Weights of a small transformer language model: normalized queries and keys, a variant of Adam for these matrices.
Each number is 128 + 32 x the weight over its row's rms, rounded and kept within 0 to 255. Layers, rows and columns count from 0. The size above them is the row's rms in percent of the matrix's.

# layer 5 MLP down (transposed), 2304x768, rms 0.0435, rows 1792-1816, columns 704-767
size [100 104 100 104 107  23 102 101  99  94 102  94 102 102  97 104 104 105 102 103 101 102 104  96 105]
[[156 162  97  34  89 162 106 123 119 120 183  94 150 107 143 124 129 176 128 128 139 143 131 189 142 103 141 159  80 178 168 117 148 156 102  67 133  76 173 212 133 195 103 145  99 121  73 145 182 135 129 118 137 129 143  79 156 113 124  56 105 119 160 105]
 [ 82 141 183 136 136 124  89 180  98 129  89 160  99  96 158 104 155 174 123 150 141  94 108 130 177 141 130 142 145 107 109 107  84 151  47 149 114 145 113 111 181 136 190 125 146 138  90 114 165  61 165 114 148 114  73 131 131  83 155 136 128 182 115  95]
 [188 119 101 138 170 113 137 103 134 157  97 108 177 141 130 165  88 171  93 135 150 113 207 121 116 107 163 189 103 113 161 142 130 111 166 126 134 121 144 131 203 154 128 126  84  75 183 138 110 144 103 169 128  81  89 120 114 114 138  56 188 133 134 135]
 [113 134 113 125 197 116 164 142  90 137 105 190 195 169 169 156 110 191 141 174 147 141 143  72  98 101 143 122 121  62 106 108 116 108 145 120 140 177 160 101 193 125  79  73 117  69 174 141  87 115 118 111 116 111 184 148 179 150 183 136 106  88 173 128]
 [113 120 120 131 139 162 135  48 136  86 126 139  97  73 115 112 178 144  96  80 119 178 121 130 107 150 147 106 168 140 158 161 150  98 153 152 166 152 106 113 192 123 100 115 106 140 143 100  85 255 109 167  70 129 112 152 112 134 203  98 131 128 139 163]
 [124  76 135 100 192 194 176 181 146 176 179 118 171 129 138  93  65 117 108 110  97  67 160 104 137 110  76  84  77 171 107  81 132 166 139 170 118 139  97  95 129 139  89  95  91 173 109 119  90 164  71 120  91 171 173 200 129  52 145 161 145 103 124 136]
 [163 145  81 133  99 141 207 164 137 114 160 111  97 162 120 144 159 178 160 151 154  84 132 144  88 186 130 158 110 100 107 122 103 117 186  93 114 151 163 152 170 111  80 113 179 116 140  88 129 155 141 122 120 169 131 144 174 137  87 169 154 140 105 184]
 [133 117  94  97 123 210 107 110  76 139 109 143 132 114 154 143 120 175 142 151  73 120 140 139 117  81 135  80  87  90 156 134  67 158 144  88  53 182 131 111 127 125 119 120 107 185 130 136 118 102 153 145 124  97 129 160 101 136 140 139 152 130  93  58]
 [111  76 114 113 104 118 137 112 158  74 147 161 133  64 121 102 170  97 204  74 139  96  86  91 150 170 139 124 134 114 177 117 139  64 109 113 102 157 134 123 105  79 135 165 194 114 135  81 140 111 158 139 130 123 120 128 134 129 116 139 113 180 139 181]
 [105 141  68  82 119 198 129 140 151 117  84  90 140 123 162 113  87 171 115 113 113  87  96 134 110 116 115 117 157 145  97 102 171 139 124 133 168 115 100 107 109 130 126  89 105 167 116 102  98 118 159 110 116 195  13 136 110  92 157  89 149 115 161 147]
 [126  93 123  85 132 133 131 156 131 154 123 142 112 178  87 152 180  84 150 184 132 162 137 186 165 100 107 150 148 160 134 133 151 116 105 112  54 139 109  85 160 121 101 150 106  65 110  96 145  92  69 201  98 155 116  95 125 104  70 122 131  85  99 129]
 [130  95 119  44 106  38 137  90  90 141 136 111 144 111  54  99 151  85 131 192 140 151  97 142 109 123 125 158 165 130  84  81 112 119 155 120 139 128 110 118 189 136 157 104 122 169 136 131  95  76 105 153 124  85 186 104 159 120 119  69 125 155 171  97]
 [ 93 131 130 167 133 131 120  81 103 196 183 125 178 129 116 137 130 179 125 108 146 119 108 148 137  97 145 133  63 124 145 175 170 145 172 129  52 155  86 152 103 143 152 147 192 134 218 114 128 140 113 145 189 195 145  80  72  98  90 106  96 161 160 147]
 [125 108 184  71  95 127 110 129  75  91 118 104 107 116 169 142 110 126 109 136 111 132  78  60 173 141 111 141  99 161 127 136 135 150 120 132 154 122 123 192 145 140 149 145 147 133 158 104 122  90 122 118 192 168 156  66 113 100 109 137 137  41 134 115]
 [183 163 175 119 164 108 152 148 135  77  98 195  98 223 122 130 121 144 141 155 104 111 129 127 130 164 161 182 116 159 156 160 127 160 160  93 128 132 139 136 161 110 108  86  86  87 118 174 157 145 147 155 152 117  66 164 178 103 123 196 133 110 190 168]
 [149 144  98 133 164 143 201 154 119 145 128 185 121 109 138 175 109 168 127  92 183 127 164 152 137  91  67 164 157 133  80 166  85 157 119 105 127 112 125 180 152 121 213  79 141 160  62 119 129 171 115 129 147  78 120 148  94  49 127 128  99  80 175 161]
 [136 130 131  93 130 190 119 120 131 172 154 140 119 105 171  95 129 199  92 104 187 168 125 134 109 134 146 143 123 136 124 126 155 166 176  96 157 162  87 132 114 134 160  94 144 126 195 141  83 140 138 195  78 170  92 130 164 129 153 152  79 181 143 167]
 [131 117 111 133 133 103 174  97 159 152 149 118 107 103  94 110  74 177 113 129 165  90 154 139 127  56 139 125 142  93 176 124 108  69 111 107 106 113  48  64 125 149 139 149 124 121 117  94 142  72 116 142 142  84 106  77 151 160  97 118  64  82 150  28]
 [111  98 120  38 115 157 103 101 126 121 149 132 105 146 193 152  79 156 103 192 117  62  78 119 173 103 117 144 137 101  77 144 128 161 147 192 110  94  85 113 122 141 121 132 159 190 100  40 174  89 161 152 107 119 153 160 156  89  97 118 115  90 111 197]
 [ 92 122 186 159 119 167 131 111 134 184 105 158  89 100 122 139 147 146 179  82 111 115  32 107 167 137 116 148 137 129  89 112 121 153 142  80  97 140 163 151 179 124 144 103  94 158  99 200 184 185  83 206 163 151 133 115 108  72 127 161  49  57 163 155]
 [126 183 110 110 122 124 178 155  75 117 102  66 123 118 167 118 153  89 155 130 138 153 108 136 128  99  80 173  97 128 170 126 145 100 129 122 120 153 179 118 140  97 121 142  53 100 164 165 124  94 165 136  69 123 170 107 129 160 141 123  94 108  96 121]
 [102 145 118 102 162 102 119 126 154 126  94 134 172  65  70 140 102 141 149  84 122 128  76 146 124 179 108 137 126 102 107 104 122 114 178 122 152 188  99 142 142 144 152 139 111  94 128 204 185  99 117 110 172 107 114 160 101 139 107 153  72 199 119 178]
 [125 131 103 141 118 118 129  93  99  55 118 134 142 127 144 118 118 132 124 123 149 168 148 186 138 110 143 147 154 171  84 150 140 133 110 109 119 112 103 129 115 109  59 105 103 100 131  78 104  60 181 129 127 173 149 142 146 122 151  97 129 175 106  80]
 [116 125  99 123 155 134 113 121 172  95 145 114 107 206 166  59  60  96 109 177 115 181  95 164 111 126 116 121  78 137  48 122 137 106  70 153 164 130 170 110 104 104 103 103 141  81  78 119 110  97 176 122 114 133 110 173 141 117 127 134 162 134 106 133]
 [ 62 198 134  76 125 170 145  80 103 109 122 150 136 157 138  64 182 175 189 137 160 134 109 101 163 133  41 142  85  91 155 137 112 144 135  81  69  94 142 110 115  99  58 109 113 144 137 102 104 110  71 184 112 111 164 149 147 122 108 143 148 144  49 119]]
# layer 5 MLP up, 2304x768, rms 0.0474, rows 1793-1816, columns 704-767
size [102  98 104 108  44 102  99  98  94 103  93  99 100  99 102 103 109 100 103  97 104 102  96 102]
[[ 97 121  91 146 126  90 135 151 113 140 100  55  95 118 122 194  76 138  95  83  98  74 130 129 146 116 111 149 121 104 142 143 136 150 145 168 137 174 135 134 104 150 127 112  73 148 158 103 205 112 134 131 124  86 175 164  78 163 168 151 107 149  93 143]
 [ 68 122 123 166  67 106 144 157 135  65  82 114 107 176 134 136  79 126 156 139 147  95 132 156  96 170 110 158 133  98 172  75 146 139 146 162 123 166 128  94 166 147 134 115 158 150 130 144 139 121 114 126  67 100 167 192 103 103 138 125 132 140  95 147]
 [100 187 145 132 145 113 127 139 191 158  62 152  62  75 155 128 175  61 110 153 184 134 111 120 172  91 131 142  77 134 127  78 110 130 152  98 137 117 110 114 147 149 155 142  95 139 108 138 178 140 120 168 149 128  96  84 177 131 139 149 125 130 119 103]
 [105 132 184 148  75 109 147 148 103 143 145 158 121  73  78 131 153 134  90 114 171 156 112 110 150 174 109 134  68 127 135 107 200  66 142 144 105 151  78 102 161 153 177 107 113 134  71  86 109 141 130 184  79 162 110  81 162 151 105  97 114 153  96 108]
 [ 98 115 165 149 140 138 128 107  89 140 160 118 143  77  91 188  70 123 159  88 165 129 148 100 141 142 109 186 159 140 196 165 153 125 127 111 140 110  64 156 135 137 131 129 141 156  56 121 151 189  94 113 158 149 146 116 160 122  52 143 171 118 130 121]
 [124 179 139 105 160 173 156 190 131 168 124 125 142 121  80 182 117  95 134  95  98 108 145 153 137 117 152 124 132 139 123  85 129  85  66 132 121  83 120 111 180 163 144 153  74 140 108 137  92  60 132 145 114  82 121 109 125 108 107 127 101 154 117  90]
 [115 127 148 128 138 146 110 110 131  95  63 187 106 144 141 119  98 101  70 169 164 134 110 134 154 123  94 120 146 160 173 132 126 153 118  85 120 132 146 104 172 164 143 120 139 168 138 110 210 166 117  84 175 166 138 134 167 114 153 104 143 104 132 100]
 [161  97 109 191 185 113 127 160  73 114 104 129 159 116 152 138 110 134 148 125 110 113  94  68 133 124 118 149 139 157 180 138 110 145 186 110 107 167 112 108 177 128 110  98 130 149 128 129 104  87  95  79 107  79 132 160 118 171 140 121 111 139 113 147]
 [ 96 177  80 160  96 118 170  93 172 156 157 179 102 173 102 154 131 148 193 118 129 108 105 104  90 142 185 160 122 113 125 127 105 119  66  94  40 140 105 147 176 143 131 110 124 174 135 112 156 169 164 101 106  94 160 145 139 128  75 119  89 132 125 129]
 [128 102 147 142 147  80 171  71 135 141 209 112 151 114  82 186 148 172 168 119 164 108  79 130  76 192 128 181 196 110 177 123 108 151 183 162 131 193 137 104 143 160 130 125 154 139 145  94 198 106 136 157  98 168 113 135  51 141 108  55 142 149  92 147]
 [146 169 133 135  89 103 118 135  82 103 176 135 119  85  67  77 142 102 132 151 157 130 137 138 113  91 112 153 169 145 170 113 142 137  98 178 161 146 116 161 113 149 120 103 124 191 124 130 139 125  61 149 131 120 163  75 109 139 170 174 144 100 164 140]
 [ 87  87  52 151 112 129 151  96 118 154 102  98 118 110 144 117 125 148 101 174  99 100 163 159 133 168 166 141  64 131 102 135  84  94 145 134 161 125 144 125 140 146 148 134  58 106 153 196 162 143 112 137  88 188  82  80 124 138 144 126  95 126 176  91]
 [109 172 249 115  85 124 178 145 113  85  99 109 151 140 115 159 153 106 152 126 131 102 149 147 111 108 153 140 131  97 140 179 131 152 148 107  96 174 135 177 115 128 168  94 146 158 101 138 144  97 116 164 134 131 135  77 116 119 117  95 183  88 100  98]
 [ 90 126 138 166 130 103 148 169 162 138 161 102 105 106  94 118 106  57 166 102 119 126 111 139 143 102 104 140 171 126 132 130 174 135  97 115 169 110 147 123 109 129 133 174 170 117 149  80 159 124  98 149 113  74 119 146  66 119 134 178 118 113 154 166]
 [130 117  75 151 128 163 127 146 134  95 157 112 129 145 104 177 134 146  83  89 164  96 133  84 145  58 115 164 197 156 156 115 118 135 132 108 151 168  98 167 149 126 136  57 109 150 111 153 134 129 139 136 144 150 127 163 100 116  91 122  91 103  82 148]
 [126 148 182 146 124 156 126 139 152 127 107 125 118 107  99 143 163 106 197 120 108 114 103 127 109 159  82 108 112 143 145 138  77 120 110 133 131 165  90 106  98 109 119 122 115 130 117 129  99 113 110 191 111 153 141 190  86 171 125  58 133 159 111 149]
 [127 123 129 139 156 108 178 116 124 134 145 125 108 100 126 167 116 106 139 120 102 109  72 128 129 141 104 155 115 126 130 155 136 101 110 147 112 174 151 157 151 168 126 164 158 121 116 113 120 124 128  96 101 102 109 128 126 106 122 119 115 104  70  84]
 [ 92 130 151 126 117  65 123 149 153 131  99  87 135 132 164 146 112 160  83 155 165 102 116 153 119 125 119 167 171  97 127 120 143 129 108 176 103 125 134 160  62  88 117 138 140 163 142  51 150  70  98 111 165 119 134 170 125 103 124  78 154 163 120  88]
 [134 201 165 132  83 120 132 104  85 131 212 145 132  88 127 115 138  84 162 145 134  94 140 151 132  66 134 136  90 148 150 134 137 105 188 140   7 167 111 109 120  79 166  98 128  98 115 139 158 137 120 129  93  63  95 136 142  90 152 127  86 118 110 153]
 [138 192 123 145 108 134 126 150 161 137  77 163 166 136  78 132 157  81 167  67 193 138 110  31 150 140 193 140 127 172 177 147  89  99 171  97 157 154 160 143 113 119 172 142 145 153 162 130 172 130  94 173 131  91 108  98 167 156  97  87 165 179 133 160]
 [119 128 160 163 141 145 173 173 101  83 170  96 156  86 108 113 105 135 143 123 130 197 107  49 130  92 145 139 143 175 167  78 146 107 165 130 190 105 154 150 152 155 156  98  97 202 193 134 100 132  98 169 131 169 160  90 106 115 104 101 132  72 133 124]
 [113 121 133 153 127  67 155  74 115 131 168 201 152  96 116 132 138 135 159 143 114 105 126 139 162 134  78 147 158 133 138 131 138  99 168 117 138 127 113 145 125 136 159  93 106 113 112 115 129 115 130  90 163 146 139 128 110 153 100  97 115 184  94  94]
 [102 141 113 160 158 181 125 124  43 173 157  86 184  95 156  85 136 126 157  44 150  82 209 110 136 176 123 118 124 143 114 110 135 128 131 154 155 125 103 215 129 187 144 162 127 150 111 140 129  84  22 163 126 123 156 126 151 139 141 123 178 133  99 126]
 [145 170  99 113 152 116 149  99 101 156 146 122 166 150 108 121 131 161 180  92 150 114 143 164 136  85  86  88 161 167 172 174 139 119  94 189 140 129  75  97 106 140  85 101  77 144 155 105 213 127 104 117 125 155  91 106 103 136 169  96 100 137 118  90]]